From a checkpoint of a small transformer trained on Wikipedia.
Size: width 256, vocabulary 8192, 13.1M parameters.
Training: a variant of Muon for these matrices, 175M tokens, 10657 steps.
Each number is 128 + 24 x the weight over its row's rms, rounded and kept within 0 to 255. Layers, rows and columns count from 0. The size above them is the row's rms in percent of the matrix's.

# layer 9 MLP up, 1024x256, rms 0.112, rows 28-127, columns 64-95
size [109  93 100 109 100  95 100 102  92 105 107 100  97 103 105  90  93 105 102 100  95 102 104  97  92 104  96 101 102 113 105  96 114  96 104 100 100 100  93 103  99 104 102  90 110 105  97  98  96  80  97  99  94  91 107  92 100 105  92 101 109  90 100 105 106 105  98 107 104  94 113 102  99  99 107  94 105  95 100  96 101 110  95 105  86  96  97 100 104  99 107 109 114 116  96 103 108  95  93 107]
[[114 119 143 145 159 152 105 119 103 143 113 125 145 169  82  97 148 128 145  99 117 118 138 127  88 134 140 139 135 159 100 112]
 [144 118 104 137 133 155 120 114 102 194 160 175 130 124 126 145 152 150 102  95  94  79 105 136 116 170 161  91 131 119 134 136]
 [136 108 113 142 113  85 196 110  90 123 146 151 125  95 100 165 118 130 169 131 122 146 111 131 126 159 100 125 127 162 110 126]
 [ 78 137 127 121 138  89 137 174 145 142 100 150 148  97  83 133 141 120 115  85 141 121 126 106 136  98 101 158 173 129 119 141]
 [171 151 156 119 119 124 123 132 134 108 113 187 110  87 141  90 142 103  89 107  96 159 148  87 124 160 145 128  93 141 164 127]
 [ 99 105 141 113 139 135 124 136 131 143 151 153 118 115 122 105 118 183 123  98 132 124 101 108 128 160 173 110 147 126  72 148]
 [108 110 136 104 125 164  75 176 125 128 130 129 123 153  83 167  81 111 128  85 103 160  97 134 157 117 112 189 110 120 152 134]
 [125 114 134 138  93 126 135 140 124 134 157 129 139 111 142 136 131  67 126 123 141 131 121 122 109  71 129 143 108 131 104 113]
 [161 156 122 120 121 125 117 116  79  95 138  83 134 127 129 164 182 129  51 151 114 126  99  83 115 103 198 178  62 126 134 100]
 [147 127 135 118 170 128  79 117 129 101 150  71 147 137 138 111 151 114 138  97 126 126  94 118 160 160 113 132 169 133 110 114]
 [ 95 103 123 172 163 121 127 139 110 164 129 172 115 125 127 126 103 148 126 159 136 142 113 143 144 121 114 137 113 164 146  91]
 [149 149  96 132 173 150  89 153 143 122 138 100 146 102 128 144 174 122 139 172 102 124 134 131 120 149 131 121 152 157 165 144]
 [129  85 154 135 152 138 106 180 133 121 118 129  76 138 122 114 104 124 136 132 130 112 113  85 115 112 120 131 121 127 156 163]
 [ 70 113  86 151 105 135 121 115 143 115 125 143 150  91 163  92  79 139 152 134 115 108 126 125 137 105 162 102  96 139 100 141]
 [ 83 144 125 141 128 162 103 107 122 108 114 127  88 128 104 145 103 150 168 119 156  99 145 121 105 109 155 117 106 116 139 106]
 [151 150 154 132 135 133 132 118  94 109 125 148 122 100 138 139 111 156 123 182  82 132 151 141 127 162 130 112 167 120 149 101]
 [102 121 146 152 161 136 171 129 161 164 142  91 126 133 151  77 111 106 138 128 145  87 100  94 136 116  96 135 152 137 164 114]
 [115  90 163 137 115 148  99 144 161  85 148 127  99 146  97 128 134 117 171  94 142 142 125 152 129 114 174 121 142 143 145 112]
 [110 175 133 139 115 157 148 130 152 134 143 153  91 152 169 112 110 145 126 104 166 162 171 151 124 128  87 139 117  91 127 118]
 [129 132 142 160  83 163 157 124 121 103 126  96 165 115 122 107 123 124 101 151 126 157 155 120 121 211 121 134 161 144 104 111]
 [106 120 111 133 157 119 132 160 130 119 123 154 154 117 159 130 141 132 118 134 155 138  94 133 124  97 129 128  95 120  89 144]
 [132 129 107 130 130 125 126 135 137 116 128 110 141 108 169 193 132 120 100 135 133 111 153 159 109 150 110 132  90 128 119 141]
 [110 100 146 149 121 146  74 142 134 137 140 151 150 121 134 113 140 108 136 117 103 171 142  93 140 142 127 129 149 159 124  95]
 [129 137 139 122 128 175  91 116 118 142 129 150 131 140 128 163 118 139  68 152 102 145 105 114  94 106 133 126 133 128 155 131]
 [139 126 134 152  88 144 143 138 173  93 117 177 129 130 148 136 132 166 147 115 126 126 131  98 115 146 102 100 120 102 150 149]
 [121 115 148 145 106 155 123 144 152 134 113 150 147 111 162 117 137 159 187 132 117 152 147 140 142 134 108 132 140 140 151 179]
 [120 156 132 154 161 155 130 109 138 122 115  85 154 137 128  87  95 117  98 130 146 123  67 121 164 137 137 161 141 126 140 133]
 [109 152 113 129  90 147 101 142 136 157 126 127  79 148 113 117  94 121 164 105 119 119 188  83 112  74 123 133 114 129 178 116]
 [112 145 118 167 111  97 136  84  88 129 143 131 139 128 100 103 123 135 152 131 133 121 142 143 113  71 170  88 112  75 153 152]
 [110 136 120 147 129 113 108 100 145 123 102 136 110 137 107 138 166  96 131 133 138 146 180 146  90 166 136 164 111 152 105 102]
 [115 179 128 139 115 140 128 181 143 133 147 163  96 141 124  96  96 117 106 138 145 120  94 114 137 132 174 178 116 130  78 100]
 [142 122 111 142 130 108 140 117 108 142 136 158 135  90 134 120  58 143 151  90 165 111 172 116 139 149 124 159 129 115 132  91]
 [121 111 133 136 107 126 128 133 131 122 143 151 100 131 107  99  91 154 112 147 112 165  69 147 113  70 103 163 110 131 104 110]
 [115 188 106 115 132 155 120 158 130 103 104 118 106 123 147 140 108 103 133 137 134 121 128 143 145 144 109 158  63 126  91 111]
 [132 130 153 123 118 147 147 115 143 121 129 163  97 110  93 166 149  95  93  93 144 129 140 141  95  92 153 134 116 127 113 167]
 [156 129 128 121  98 174 131 156 133 158 134 145 189 165 133 158 150 131 118 173  99 111  93  98 148  90 145 149 102 184 124  98]
 [100 199 172 146 135 128 117 120  90 106 112 163 108 103 126 118 120 139 124 126 138 131 101 120 102 113 108 130 164 141 150 165]
 [ 84 108 111 120 113 126  87 122 170 125  76 134 111 122 130 123 121 137  93 122 134  87 112 132 161 153 146 131  87 115 120 172]
 [127 110 160 165 126 140 204  97 134  89  69  74 153  85 116 153 119 151 151 153 102 107 123 141 122  88 155 109 138 150 115 136]
 [115 108 139 171 149 161 124  97 128 145 124 102 175 139 163 124  99 123 121 130  83 139 129 151 122 186 154 126  68 117 144 119]
 [164 169 140 142 100 149 156 130 147 131 108 162  87 148 107 138 109 159 133 127 145 155 156 108 131 132 108 186 148 135 152 116]
 [128 147 111 142 114 135 118 170 108 124 106 132 111 115 122 120 102 179 118 112 146 142 130 140 112 144 145 149 186 102 144 153]
 [136 129 128 111 126 154  91 112 116 174 144 151 134 137 145 147 135 161 153  96 122 104 125 122 123 121 134 122 159 110 113 161]
 [103 110 117 151 120 137 141 115 145 117 149  97 106  76 154 156 139 121 126 146 130 152 107 143 134 134 126 143 167 104 121 136]
 [120 125  94 138 121 121 130 133 126 163  96 150 136 118 143 112 123 140 113  79 124 151  97 109 104 160 118 143 145 135 133 106]
 [ 81 111 101 156 119 135 131 134  88 167 147 153 150 152 123  91 100 133 107 160 100 135 145 118 173 116 158 105 184 127 125  91]
 [ 94 119 158 129 122 123 117  92 129 130 128 126 147 114 151 172 145 169  80 138 147 137 120 153 129 149 121 108 137 117 135 116]
 [101 169 150 130 100 141  93 103 111  71 104 123 168 147 131 114 134 112 118 175 134 146 130 112 105 111 201 139 141 129 137 141]
 [117 127  90 126 132 139  82 172 138  88 111 162 121 110 125 187 133 100 139 156  94 132 141 134 119 150 119 151 127 115 107 128]
 [165 121 123 114 138 110 115 155 144 104 120 132 151 137 129 134  81 145 163 101 111 133 122  97 123 121 111 110 107 180 108 107]
 [150 139 114 170  78 122  93 129  70 118 143  86 113  71 148 126 151 144 141 127  93 152 148 104 158 126 152  93 138  97 117 118]
 [146 127 121 123 145 167  80 155 147  88  89 142 138 108  87 138 113 121 121 169 139 166 163 150 145 141 144 167 136 151 143 152]
 [115 126 153 132 114 121 133 144 134 104 118 131 135 161  83 168 153 141  99 150 120 125  91 151 121  97 174 127 149 131 131 128]
 [ 91 134 168 105  97 152 104 143 105 148 137 119 125 126 119 115  76  96  88 114 123 123 126  93 141 120 152 118 160 121 135 133]
 [ 79 130 101 114 159 118 158 153 116  81 119 121 157 100 183 146 113 116 153 149 158  95 137 133 107  98  91 138 103  96  85 144]
 [152 164 124 121 151 148 123 136 139 138  99 142 157 114 133 115 136 124 142 138 162 126 129 118  88 127 138 158  87 140  77 101]
 [106 134 112 141 104 130  94  84 127 172 130 171 133 112 133  97  93 134 141  98 159  89 103 129  74 134 144 162 122 127 133 101]
 [ 98  97 118 156 112 132 151 160 140 118 134 163 124 135 124 105 104 147 150 128 128 127 113 135 127 141 163 135  91 178 145 148]
 [109 115 119 130 133 110 131 146 114 161 147 157 118 120 107 109 124 142 142  76 125 128 108 118 118 143 120 103  76 121 115 179]
 [135 138  63 147 133 141 147 111 128 120 133 142 101 117 170 136 158 105 138 142  89 135 185 116 162 152 133 135 105 114 122 137]
 [139 108 123 140 128 146  84 165 134 144 113 130 110 126 178 115 176 106  78 105 119 107 155 155 131 120 138 123 121 190  84 126]
 [110 155 117 137 156 109 134  75 146 113 147 111 158 139 144 141 101 129 115 138 132 118 132 140 141 142 127 154 109 157 118  96]
 [167 135 127 141 109 114 116 123  79  80 150 143 107 126 105 167 121 160 108 156 149  87 122 150  84 124 141 120 158 165  65 114]
 [128 131 124 101 122 155 115 156 136 109 129 134 129 159 107 121 124 105 117 109 165 113 153 132 146 110 118 136 158 120 150 118]
 [ 96 120 122 148 125 159 176  99 122 106 135 144 141 139 169 137 100 142  82 124 115 107 115 105 109 137 156 127 108 163 116 101]
 [130 164 187 123 118 147 108 114  83 105 131 122 155 103 133 128 113  94 134  98 176 133 137 162 127 135 145 101 116 145 123  96]
 [148 173  86 133 131 118 101 117 123 112  95 143 152 153 143 173 153 122 113  95 126 123 117 137 140 132 142 101  74 103 105 123]
 [142 100 125 152 146 122 140  77 107 109 145 151 138 136 145 122 117 151 161 158 118 181 141 109 128 113  95 132 158 101 130 105]
 [125 137 128 113 113 168 157 136 162 169 117 136 145 108 114  48 118  97 128 125 123 160 122 123 128 118 153 106 128 105 121 135]
 [ 82 121 130 127 143 131 105 121  82 138  97 130 143 147  99 137  92 114 120 106 153  84 112 107  94 130 136  99 143 143  94 104]
 [108 130 156 153 142 120 140 113 134 101 102 132 135 147 126 175 155 125 149 140 124  85 102 128 113 117 130  99 154 134 122 140]
 [ 85 125 131 157 139 164 145 133 105  96 105 146  77 121 114 117 150 105 139  99 112  57 137  89  96 102 146  93 142 104  91 136]
 [ 85 128 136 151 116 146 125 114 137 148 115 141 128 129 119 122 166 124 167 100  86 134 161 147  88 140  93 143 128 156 140 125]
 [127 111 155 112 145 151 145 100 113 150 118 129 172 137  71 112 112 116 156 142 126 105 110  97 120 120 123 120 126 134 111 119]
 [122 143 110 139 123 145 132  71 119 120 132 110 139 136  99 131 110 156 131 160 107 170 126 110 119 119 139  87 141 140  96 148]
 [128 166 118 130 126 148 123 128 159 172 122 127 138 119 135 102 119 144 123 136 145  95 146 115  97 147  94 128  87 136 120 166]
 [129 136 136 131 169 112 146  83 183 161 127 137 147 113 147 152 126 156 132 121 143 125  96 127 146 127  98 135 147 148 130 116]
 [143  89 118 122 128 146 123 144 134 124 134 176 168 141 134 124 143 108 156 115 107 122 108 124 103 103 111 131 134 136 138 159]
 [137 179 118 130 124 119 116 137 168 141 105 137 156 109 116 125 126 141 159 152 117 111 148  82 134 180 103 134 145 121 157 146]
 [ 96 152  91 120 171 121 112 134 128 103 143 135 141 137 120 144 162 168  96 125 128 108 130 165 120 117 141 114  94 116 134 125]
 [131 123 126 153 113 145 133 142  95  97 159 129 170 137 173 120  89  94 121 149 126 122 154 109 135 126  67 100 142 137 102 133]
 [ 98  97 141 167 136 112 108 162 181 109 127 127 116 157 133 149 138 123  85 158 125 139 143 115  71 102 112 114 133 150 149 141]
 [ 92 149 119 121 124 115 114 102 122 105 151  99 111 115 164 143  87 122  91 114 178 178 138  94 138 166 141  94 131 101 122 145]
 [125 143 106 144 173 147 132  88 100 122  96 143 145 136 131 137  92 184 137 150 112 153 124  95 173 122 147 107 131 149 148 126]
 [153 112 105 108 105 116 141 114  82 100 107 107 138 147 149 129 153 137 154 108 130 163 130 110 130 175 127 192  96 143 121 132]
 [ 84 132 140 146 101 136 110 156 115 146 122 150 141 124 102 109 152  81 148 168 125 162 162 108 118  91 119  97 123 112 152 147]
 [134 135 108 148 142 154 107 142 153  92 115 135 174 131  89 154 120 161 146 148 151 138  86 110 142 113 127 112 107 132 113 122]
 [104 110 146 133 136 127 135  88  96 134  79 130 143 172 107 138 143 127 155 131 138 205 115 133 149 132 156 125 146 138 125 116]
 [167 138 156 173 130 151 114  92 143 143 117 132 126 114 156 134 141 109 147 100 123 150 147 127 110 107 116  79 105 142 101 119]
 [ 99 145 164 123 165 140 128 157 115 120 113 160 138 169 118 167 104 167  68 133 131 121 110 113 109 130 127 169 148 132 150 128]
 [ 98 185 136 134 143 150 113 140  96 135 137 175  81 128 110 131 130 150 151 116  92 101  88 157  99 164 158 116 127 140 128 122]
 [104 123 116 139 126 109 117 113 116 151 118 128  96 130 130  68 102 161 165 147 104 105 128 104 112 168 158 155 120 130 111 133]
 [107 124  99 153 112 143 158 132  89  89 102 121 103 132 147 149 170 157 128 144 151 123  99 125 123 139 152 106 154 109 120 167]
 [124 100 132 116  82 123 120 146 116  97 144 161  78 151 181  79 138 141 124 143 120 177 127 137  81 143 125 135 131 162  91 151]
 [129 115 144 167 145 122 118 118 125 115 116 114 134  96 143 143  90 125 119 125 155 118 143 135 143 136 124 119 110 117 143 127]
 [109 147 136 166  84 116 128 146 124 127 114 109 147 165  57 106 136 148 140 140 107 145 131 151 101 119 114 132 126 123 124 169]
 [105 143 162 144 118 109 151 132 138 108 130 110 116 134  87 120 146 114  78 107 156 144 109 138 144 130 101 123 157  90 117 131]
 [127 141 145 126  88 152 124  97 154 173 124 181 112 113 116 119 109  96  80 146 146 156 140 111 106 166 155 134 131 123 141 121]
 [139  86 209 134 133 155 103 114  99  75 140 151 152 107 137 136 137 139 136 123 178  92 121 137 166 120 148 117 116 178  88  98]
 [114 144 141 130 109 118 134 129 115 152 118 148 132 167 176 139 130 134 149 129 152 166  95 102 124 159 113 115 120 123 178 145]]
# layer 9 MLP down (transposed), 1024x256, rms 0.11, rows 28-127, columns 64-95
size [ 98 111 100  91 100  91 104 107  97  97 102 108  84 103  83 114 104  72  90  91 103  92  99 109 110  96 107 100  95  98 101  97 110 106 106  82  98 112  86  99  77  82 101  97  85  95  80 104  91  97 100  71  90 102 100  62  92  99 103  85 106  93 101 102  99  95  88 100 103 112 109  89  92  90 102 116 110  99  93  92  94  92  85  86 110 116 111  80  87 104 103 118 103 114 105  94  99  98  85 106]
[[138 134 168 119 123 185 108 112 110 130 121 146  73 114 146 137 103 105 114 115 121 150 121 139 105 118  83 148 138 118 121 126]
 [114 102 125 110 124 149 162 146 119  93 117 115 110 145 139 133 156 134 144  83 173 129 102 144 187 129 153 145  84 107 117 139]
 [120 128 111 155 115 104 161  97 105 138 166  98 131 160 137 109  82 106 120 115  90 103 158 116 155 170 107 156 133  91 136 140]
 [123 138 153  91 155 141 140 130 125 111 129 103 122 101 133 126 110 139 113 130 147 133  83 117 119  92 135 115 152  99 155 122]
 [120 126 181  98  97 130 140 141 114 167 111 203 168  98 101 127 140 120 133 187 139 111 102 105 114 134 164 111 102  89  94 125]
 [130 135  98 126 140 137 143 133 141  82 138 144 127 132 114 155 106 133 152 173 155 129 192 132 122 152 128 134 157 132 149  95]
 [131 103 139 141 140 147 119 135 177  93 109 141 101 130 138 112 148 142 119 152 144  82  95 120 123 133 141 101 152 134 153 170]
 [153 128 129 152 109 130 143  99 109  83 144 112  64 170 113 143 140 120 110 137 108 139  99  78  95 123 114 142 134 164 106 130]
 [155 122 111 137 156 115 140 135 122 137 128 121 165 117 129 113 114 107 146 145 141 113 118 118 116 101 128 116 164 125 124 100]
 [126 113 132  93 172 143 136 117 105 116 125 136 118 101 128 139 135 133 129 124 117 136 114 104 112 154 156 130 109 127 121 101]
 [136 151  89 117  98 122  67 150 160 102 153 125  92 143  78 156 140 157 105 105 139 150 141 131 122 152 109 116 122 145 130 171]
 [103 131  85 162 145 138 128 143  92 119 141 111 133 166  99 146 109 141 154 122 122 127 159 138 193 136 120 117 118 101 150 139]
 [191 126 138 118 150 184 127 151  87  99  71 113 140 121 162 113 135  85 103 136 152 113 145 159 126  79 119 104  94 126  95 114]
 [115 119 162 132  66 126 158 191 100 119  99 116 102 144 165 160 114 109 135 120 122 149 100 152 157  89 125 138 174 121  72 117]
 [155 137 162 133 156 110 131 121 166 107 107 118 103 120  99 112 170 163 133 117 156 106 112  79 110 115 170 101 124 145 116 131]
 [171 105 125 124 137 133 130 149 131 144  74 141 114 131 140 113  98 114 151 163 138 112 169 102 133 135 150 108 154 152 102 141]
 [156 118 119 132 129 134 120 129 134 119 161 135 159 133 116  98 105 117 170 126 159  95 114 106  93 125  95 126 134 141 125 113]
 [138 161 142 110  71 122 125 135 133 124 107  73 169 112 162 106 130 197 123 150  90 160 156 120 105 137 128 169 129 114 151 148]
 [147 151 146 105 102  84 147 148  82 116 160 153 148 155 100 102 105 133 113 125 104 137 160 122 135  94 122  81 128 111 121 129]
 [127 148 148 101 154 145 116 128 110 159 117 108 140 116 105 150 124 112 153 163 188 118 136 138 118 139 133 114 137 102 155 105]
 [154 100 115 144 133 106 125 129  77 117 129 127 167 123 159 128 153 134 129 122 123  94 135  84 167 135  89 156 185 176 145 122]
 [ 98  75 109  80  90 114 133 118 133 132 138  99 142  99  99 131 129 126  94 155 112 114 134  79 159 125 129 155 119 107  85 129]
 [121 108 111 133 159 131 112 127 104 127 129 132 160 137 122 156 114  97 102 110 113 176 103 120 185 120 126 138  80 137  89 163]
 [168  89 127 122 142 125 172 142 151 138 157 117 131 119 133 104 148 117 175 124 176 113 136 128 158 153 141  99  98 130 127 156]
 [129 112 147  68 113 130 115 138 168 131 141 158 113 124 135 164 136 128 162 113 147 129 168  76 154 143 110 112 143  90 180 147]
 [153  90 138 137 121 142 133 103 165 138 132 155 131 130 149  93 156  87 132 100 146 137  88 146 178 148 136 112 139  99 114 112]
 [132 142 142 125 135 130 108 194 129  87 145  97 164 161 112 154 149 187 122 125 135 168 138  88  96 111 145 131 137 125 157  65]
 [119 146 158 127 104 137 100 154 165 112 104 147 154 134 143 118 129  82 146 109 104 151 129 131 137 148 172 120 127 165 124 123]
 [103 114  94 184 114 180 134 143 113 108  86 123 168 175 117 124 154 132 100 162  79 137  90 132 137  99  95 118 142 155 140 178]
 [ 90 165 144 120 146 149 105 106 139 158 118 116 136 100 113 158 134 112 128 137 115 141 140 164 135 176 129 185 102 148 103 136]
 [132 136  90 123 110 138 117  82 149 138 121 166 130 108 165 174 144 123 126  99 138 127 105  89 155 140 141 154 127 156 130 132]
 [141 126 109 107 115 108 146 121 106 132 130 122 107 150 138  82 106 118  63 147 144 156  91 112 137 123 136 152 131 146 117  99]
 [113 124 152 144 146 133 149 106 117 140 128 155 107 167 170 148 143 142 130  71 149 132 136 176 140 104 120 113 150 127  94  71]
 [120 123 113  99 107 149 165 138  92  94 102 121 144 176 116 103 141  95 125 115 125 168 100 138 104 135  72 151 126 186 166 135]
 [ 93 136 127 150 169 163 149 137 123 121 148 124 139 112  97 168 102 147  76 118 115 128 117 105 137  79 167 136 140 122 114 152]
 [149 110 138 142 114 100 161 152 131 149 162 138 108 140 132 145  72 127 126 121  89 132 128 100 170  85  94 134 137 158 158 135]
 [105 153 117 135 130 124 134 137 129 125 128  68 137 142 128 119 110 124 106 114  91 146  96 121 132 152  86 136 137 164 115 161]
 [177 118 111 159 133 154 155 117 112 106 169 163 113 139 128 132 127 118 107 137 121  95 157 148 113 109 122 119 123 116 115 102]
 [200 148 121 108 134 113 168  99 121 111 101 143 140 102 112 155 119 139 137 122 116 142 150 164 110  87 133 102  93 119 108 116]
 [105 108 146 133 153 147 125 131 102 121 123 133 156 141 102 150 128 178 112 102 139 126 140 151 141 181 147 150 132 151 143 131]
 [143 140 166 123 126 118 119 118 119 108 139 109  97 120 134 110 137 147 152 137 136 132 142 111 151 141 125 121 144 137 149 109]
 [145 115 147  75 133 137  92 116  93 174  42 146 135 127 115 101 155 102 155 211 140 164 117 134 133 137 172 142 114 157 162 143]
 [128  86 134 103 128 163 149 101 165 105 131  96 106 144 123 170 126 120 133 210 116 115 153 133 138 124 118 113 103 147 119 130]
 [111 122 160 109 126 116 128 130 143 147 132 108 153 120 170 119 140 115 145 157 174  98 131 133 142 149 155 115 156 105 138 133]
 [114 113 143  85 126 149 128 129 117 153 176 147 127 123  92 145 140 147 139 115 138 140 174  75 115 138 183 108 150 175 106 132]
 [117  64 130 104 137 148 115 160 141 123 148 119 112 106 150 142 149 127 155 107 133  99  95 119 124  94 122 100 173  93 140 109]
 [107 145  95 105 131  91 151 115 133 126 140 105 129 139 111 175 103 167 120 149 159 149 165  82 141 118 126  99  98 160 143 130]
 [108 134 133 121  68 151 155 125 115 116 140 107 112 142 107 103 142 108  98  86 180 109 129 102 129 111 143 115  75 159 134 112]
 [101 129 123 118 143  98 111 121 137 159 113 103 159 121 107 113 128 139 100 144 130 125 142 107  97 110 123 150 106 179 146 143]
 [ 84 122 166 165 160 147 119 151 155 126 107 141 107 125 122 157 105 126 128 117 149 144 154  85 156 138  73 137 144 109 145 137]
 [125 134 134 138 141 179  91  98  90  99 145  95 151 144  99 140 130 127 120 138 135 158 122  73 116 114 135  99 122 142 141 155]
 [121 109 109  79 140 133 150 113 129  97 158 125 120 115  98 148 114 132 151 131 115 133 115 150  87 107 131 152 129 136 130 133]
 [101 118  90 110 102 136 169  98 114 166 147 176 146  96 105 139 104  85 145  98 152 110 115 116  98 132 177 114 115 137 114 157]
 [169 166 118 134 108  90 111 152 162 101 122 172 161 131 128 151 118 107 143 108 143 184 125 100 152 130 104 133 111 104 149 153]
 [115 121 137 139 120 151 107 148 114 126 124 124 144 131 117 110 154 121 145 115 117  78 118 174 161  87 104 110 125 149 131 118]
 [104 118 143 123  83 136 145 114 145 176 130 167 147 110 162 122 106 106 129 106 147 107 116 164 146 119 141 156 139 106 145 110]
 [141 169 106 107 150 117 108 145  98 123  98 135 138 123  97 138 124 120 136 106 149 154 141 148 137 149 118 116 107  96 126 123]
 [ 85  99 106 129 150 109 101 154 153 153 157 117 149 114 109  82  63 109 145 110 147 158 105 105 118 152 108 118  87 130 173 149]
 [124 100  68 104 137 146 147 104 130  84 106 145 108 179 127 165 133 140 152 148 124 114 156 170  80 128 120 124 102 136 125 131]
 [ 95 146 152 129 139 171 131 129 138 133 158 103 124 151 105 122 120 129 159 143  87 141 137 106 133 110 121 120 171 116 109 127]
 [ 86  81 118 125 114 125 106 144 106 141 132 117 115 124 146 192 142 135  79 121 129 127 103 123 134 120 133 143 152 130  92  68]
 [150 156 104 179 164 119 135  88 122 153 169 139 146  74 148 121 162 113 126 126 105 118 133 103 117 127 141 137 144 118 142 131]
 [ 96 106 123  97 110 144 133 124 107 123 135 119 106  75 118 169 142 135 151 157 111 165 121 135 142 147 172 100 165 135 141 133]
 [162 102  79 167 115  85 120 163 109 127 145 174  95 119 104 100 135 108  86 106 129  98 183  70 135 158 113  96 137  98 176 156]
 [134 168 132 113 110 133  90 134  88 104 118 123 138 150  82 131 114 156  79 120 116 129 172 118 120 172 119  57 109 122 107 123]
 [160 109 124 131  91 142 102  84 106 118 157 154 133 154 109 131 100 103  93 107  78 145 124 136  80 171 123 166 134 101 119 132]
 [ 88 136 131 128 134 136 113 164 135 160 134 134 137  98 121 100  84 116 136 122 137 147 162 127 114 133  70 156 129 119 141 124]
 [155 147 154 103 108 131 154 112 159 104 121 119 119 104  91 127 111 108 114  89 163 129 122 119 106 117 191 167 146 104 104  98]
 [ 76 130 176  95 129 147 130 122 126 160 169 171 123  97 136 132 140 112  85 111 101 146 132 132 134 129 171 136 118 165 169 147]
 [155 115 157 156 147 141 120 139 111 109 113 127  93 117 110 140 140 135 105 125 179 163 145 118 144  59 139 149 131 115 112  99]
 [115 143 138 122 150 116 171 170 155 138  99  80 111 104 109 149 112  99 115 175 134 176 135 196  98 132 164 164 110 130 164 153]
 [129 138  68  98 113 172 151 128 152 115 119  96 124 105 150 130 155 120 119 109 105 157 124 104 100  76 136 162 133 120 110 115]
 [172 158 104 147 128 148 148 151 125 172 108 124 143 155 127 175 183 135 168 154 142 139 149 116 141 154 146 170 122 108 149 168]
 [111  99 115 110  58 167 130  98 133 147 141 150 146 122 127 117 108 124 116 111  94  86 165 182 127 169 140 118 170 148 101 120]
 [108 108 102 115 137  95 161 125 118 135 137 110  93 110 106 120 114 100 151 118  85 154 140 126 164 116 115 120 161 137 122 128]
 [155 142 103 114 111 135 157 157 119 130 110 123  85 120 152 151 158 168 122 162 146  98 128  96 146 137 177  63 117 143 130 140]
 [120 148  97 112 127  86 129 161 134 163 150 191  88 109 142 148 152 130 122  80 120 153 115 132 188 150  89 156 122 145 133 120]
 [102 120 151 119 126 113 119 129  93 144 116 139 105 146 132 120 164 140 138 153 123 102 196 115 131 148 156 151 130 115 135 108]
 [132 126 116 197 133 171 135 113 171 147 140 134 109 161 130 143 159 159  97  97 203 140 104 101 154  74 126 139 123 133 142 109]
 [134 133 151 134 123 107 172 131 129 131 108 139 143 129 177 121  80 158 151 155 124 145 125 147 132 119 157  81 120 110 114  88]
 [136 136 132  99 164 154 134 143 108 163 126 162 104 188 131  90 149 113 128 113 104 109 120  86 178 149  93 122 123 124 137 126]
 [156 124 182 144 114 118 118 131 129 172 102 101 125 130 127 120 157 118 140 141 117  99 103 169 128 120 159  83 143 114  91 105]
 [141 147 111 113 129  93 123  87 126 140 130  98 150 105 150 132 138 132 114 143 147 154 138  97 144 128 135  73  85 145 111 131]
 [124 113 143 123 120 147 181 162 110 113 121 103 153 111 104 166 114 115  96 154 114 120 142 122 155 154 135  78  96 135 116 103]
 [ 98 173 139 147 139 163 105 158 148 159 147 106  82  85 106 158 131  89  96 116 118 134 144 131 155  90 123 124 159 117 117 160]
 [134 112 135 127 117 130 106 119 139  86 128  94 133 121 154 115 191 114 112 114 198 161 160 160 124 106 156 132 159 143 151 138]
 [125 163 123 132  87 130 145 131 133 121 176 105 108 150 112 115 120 155 141 119 121 133 130 106 120 132 145  88 105 174 131 125]
 [ 76 132 119  98  94 145 135 125 114 141 124 185 114  93 130 120 109 115 124 136 144 120 200 139 122 146 142 141 131 118  98 144]
 [147 139 129 124 150 163 117  94  83 110 116 123 159 158 112 108 158 143 148 149 105 127 157  79 102 123  83 137 156 153  92  91]
 [110 121 142 116 107 132 101  90 152 135 106 129 130 126 102 134 115  95 162 115  95 138 118 168  86 129 157  91 122 138 157 160]
 [141 106 150 152 137  97 147 152 135 130 143 105 144 115 109 169 136 116 148  95 109 102 115 152 163 101 119 139  81  94  61 104]
 [138 183  93 128 126 152 135 121 145 114 150 106 167 125 132 136 148  87  98 148 118 140 190 138 127 166 103 143 139 149 132 133]
 [140 164 182 177 147  88 154 136 100 142 143 137 166 132  98 137 105 141 137 128 188 128 129 164 157 127  86 130 132 126  95 131]
 [110 123 139 136 150  93 111 111 134  83 152 132 156 123 141  97 198 136 139 125  93 113 111 154 100 123 126 155 147 110 159 140]
 [ 89  92 136 101  97 149 111 170 128 160  92 154 150 118 139 153 176 108 146 124 113 125 115  91 152 103 139 144 139 134  93 104]
 [138 118 110 172 180 161 135 124 188 107 127 135 118  91  78 105 135 175  84 137 133 122 114  77 115  83 139 127 144 138 128 134]
 [129 142 119 157 106 129 174 106 158 135 106 133 138 106 134 103 122 136 107 126 117  89 105 141 123 111 116 113 104 105 119 117]
 [119 151 106 139 120 141 130 189 187 111  93  99 153 147 151 133 144 156 112 145 106 141 117 117 109 142 134 120 134 100 140 134]
 [165  87 100 111 138 153 145 138 167 120  95 149 140 177 118 109 137 170 123 132 124 112 100 193 112 134 141  99 110 132 130 141]
 [147 120 160 109 131 127  95 137  99 147  98 101 106 153 144 118 164 127 105 111 157 171 113 131 138 157 141 127 141 169 118 110]]